Weights of a small transformer language model: learned positions, a variant of Adam for these matrices.
Each number is 128 + 32 x the weight over its row's rms, rounded and kept within 0 to 255. Layers, rows and columns count from 0. Numbers have three digits each. The size before them is the row's rms in percent of the matrix's.

# layer 2 MLP down (transposed), 384x96, rms 0.0679, rows 294-308, columns 0-95
087:108114173140137114156142166123098117146160075117124124108140128141091111109120123117039069211145125123155145145120073076073137178133113069076149119137090103136142148140145195146123189108087167110086123120104113155105203130112070117186123098162130133139142136174141147177149105085185112133
105:148053140183181119130124141123139095121087126154127153120132123165143111074109124160151174091122200168150151146077176144139125157131114087130173179245083091100124184103107110143116126067134155087075118114128116053155128105087131091117162135104112143133103125102158159154132099141098126133
112:161204125151095129092094115093159193123156134134157065113066177162126161158163154115117172118123109116109148122112129126149140152120167163106121117096109134181100120121152174100111117099112109113106088127184117097159073124160100136078117194111143209105116173193096103130070092093120068125
092:155119193157120115176191129094179146088116144090163130141171136110166109180127148137112126121075124109117174079160112129093133126055096090140102099102111175151077127110107128098069126161112142169167134126110076141121195182075140131115073083151123105139114102166156176148110189080117125160
096:187087178115064088125142075115139108144143060181147129103120111117122112129087151131019145118147107149121118179158084124096105129095141156095123134157096138164145135152158172132103135072093122132103138132121066217152157107160138089141178172107109165109103108130164182144162137117121166109
091:109139181139107148131122114182182082101115129193174128109085111121077152117107141118144099164093139166092088119169174091181120125167108087116160098160110101106097125063118135123125114088201132137128162097140127157104089125083153133143074145089147135106156142171120063146070209133179106161
100:145109093121098101202085129134127085084110218126131120101129109121132149090113192187134128080114128124189104137148156155078100141165125120112094141180132114133147178158113154132113133130068142088054135153116127144111136113178098079135103183099136105105091113150173184129140075201159137150
105:116089116125018106122101080138111106084107110078080137148135105187116120238164114143193147182128093161124128138120198146102106104099144097149109145142163131128156107117109076110150124149118142119120103105144177143114140117138092150121178137155078128184122127145121127093168153121191077152
101:111078106113148116128143111144186125113135155097091091156152093131086140114093109095103184106089121161089123126083160135102155083100126089141088080098180094165174164146128145094075154137175149098213124106134147159174190146111156151117177188070148143113090122193123130078164145143115129097
099:104123120130202096153151020128120070184093100104112131110130109171097109184165131099099106116162120077139130161113170111080119116151162118130145189091149090064126107157175148144142168128160101144118091146086118207111127159122102111090105159135162193137107123127133133102127169148110180112
107:195117131115197137141121118124121098114137119087151140132070119153122098175143156084093125047107117101164142166166106055164090133109178143129115177197156106102078133149141111094111150154165100156130094135123137175161092114135196075159166131174091196118142129082085117125139123122086116153
108:076143198074108123115062164118134158096103129118124127127156140168089114125110048123168093144080137194163161175120107123131103109113071154161094106165055146126142109150134131147188133055143116138183135125116119109121181150159116136117169071165107092121141144164115136092154134169081115174
093:133120189079122122148100156126129132091129162133169082102132105169096120112136186164095111155155135107124118166134160185075124162107132109153076162093097185120150116112151125133141159126132149150092076061076089157142121139122123104088136188127125111121131124052071154166130084100126239156
095:159065101122195125094172072189116149141154115118107141113074117124088129194107122154090162113119144099088139152141132102131092122188152135132106138184143162088119152108083103203109158156187113145164102108076145129101140133154115095113138113131066127136124097133089154071198095158128187165
093:105067127193147117093082177078145169112116075128146165122116123119173104089113193101110167101067058193160095094170111126061111156132121131116103134157124155149121190090160100161144171148143183103091110126099112109110123124105149127130139158126120143159120105142064151200106100151161127154
# layer 2 MLP up, 384x96, rms 0.0878, rows 295-308, columns 0-95
106:043152114147155136064135148173118119141138155106125137158094142114121092141116102117139116159066112099149158089106107148114082106140110126105155136108121117121098140171151087129130121188108189209144108121105081168084159089102154145191132130186145157089114131073203087188115194106108151130
112:093185110124169131095106100095112123153137154145155107115098140084107155177162134101138120139155102123159055105105159144147121146138060139118153119099202164125096132120116172188092110127124151152135172132089192098101089151147156174109076135127171120072068163165140031167104153112113135098
098:131153163085108114115157113142149142125130112160163142124214118064136094156090094117161094146192091164165142096100151191110086111134171133131162147165166098181117175161100102090150148116123106116130166162150095151072174113120197139115112133144092103117157179068171124177088147169112115082
091:122170135158131162198103105143145191063071141135145119155127144089148166153199120164109146167140170114115071091141096093153159115119094117155180046118177144115111154122074093080142119148174137169144083075122157113133158097065074135137137145134157124119158121179126119142107136145156076123
105:065177079147127135125160134124149139124159197135133099114221080146182127170150140088204110085120131109191165130133133109141064097144151121146180071067151141124161121121109084124116156081101094092137144136119084118107122126121143135116105063132169139134200187150134122083122129122119117117
100:137174140124132151087083138093100151133150165108104089131124161152202123162089176170125146143122030138169101123076151119107121147151081108160165146124148150080135167126142110149093095152089109091160134137099104145102118144138099135118078151104201096104148148106115066163066225142150127136
104:084117156193138138119154109114119110119137174142154102098162144144110120151169094149175129119143097153152057094059076080159092103175161103151139130174200165081191088128101113130118072086132154143100134142094177146147135119101068139114154086189148117132136148113175122135125083085106150179
092:116143159105133153104129155150107090127107115104181091085166123139154089154156179179106107146175170093108122105168123154204105051120115122135228121154148158108118116081117122145218153077133123104111145112124172088134072074103124170114118121108139133158148125121174171118108090146121112075
102:092117123157199104119132134133095158118117127182105087127113096094162121156142141144100164133169169218128096161069144143122122136152125146081137125130130126074116184104134138158166132082091087208124190098106081092092169111075170088124093096129178133117165127166103144137095097158113095074
108:135172159110175109150133114090169145166131158158089182092129099076153097121141056101145122159130081165123140105096157171184145166193099157141104144160147171152140125131195104094117114158113095135130150131153114136085104150067171052157095159151138163127136153066154161118119093097066150099
112:107142141151145143112093114060139122171142131093112100141133134098119110164108191166150183129181179119094157141106087152131073141127116155206172095159120120089100112125128118196120165117160090141137126100099103158128111149119066095149115141178151136136123166081162125196078126045058111143
099:144178103203150185146123155070154153111118136118071149120150156109163059128128129151159114136111137204136107098120171177130090142156140110138099077114136110171101173120133193075104145148137132086162151136143073134129140109081167098116125091177103116138039124150162110148078145084090109150
094:086144094080128094192144118136102167107134156124117211187138104040136107150148172103093082153105161108096147085122149154122158142151122160162122144118140150129079118109164125181094106150114134170136166073058130084140075117111109095092105132130146079106118142173126171177091157127094093168
102:088154105108140130113093168105137156166187188143056175076105102110196132126152141153130146141160090150191125103078181136161059116129132103167147160147155106131162156125134077097149133129141138098111130130154150102097171077069151115145086162121129099168138146158113049171104103119074165124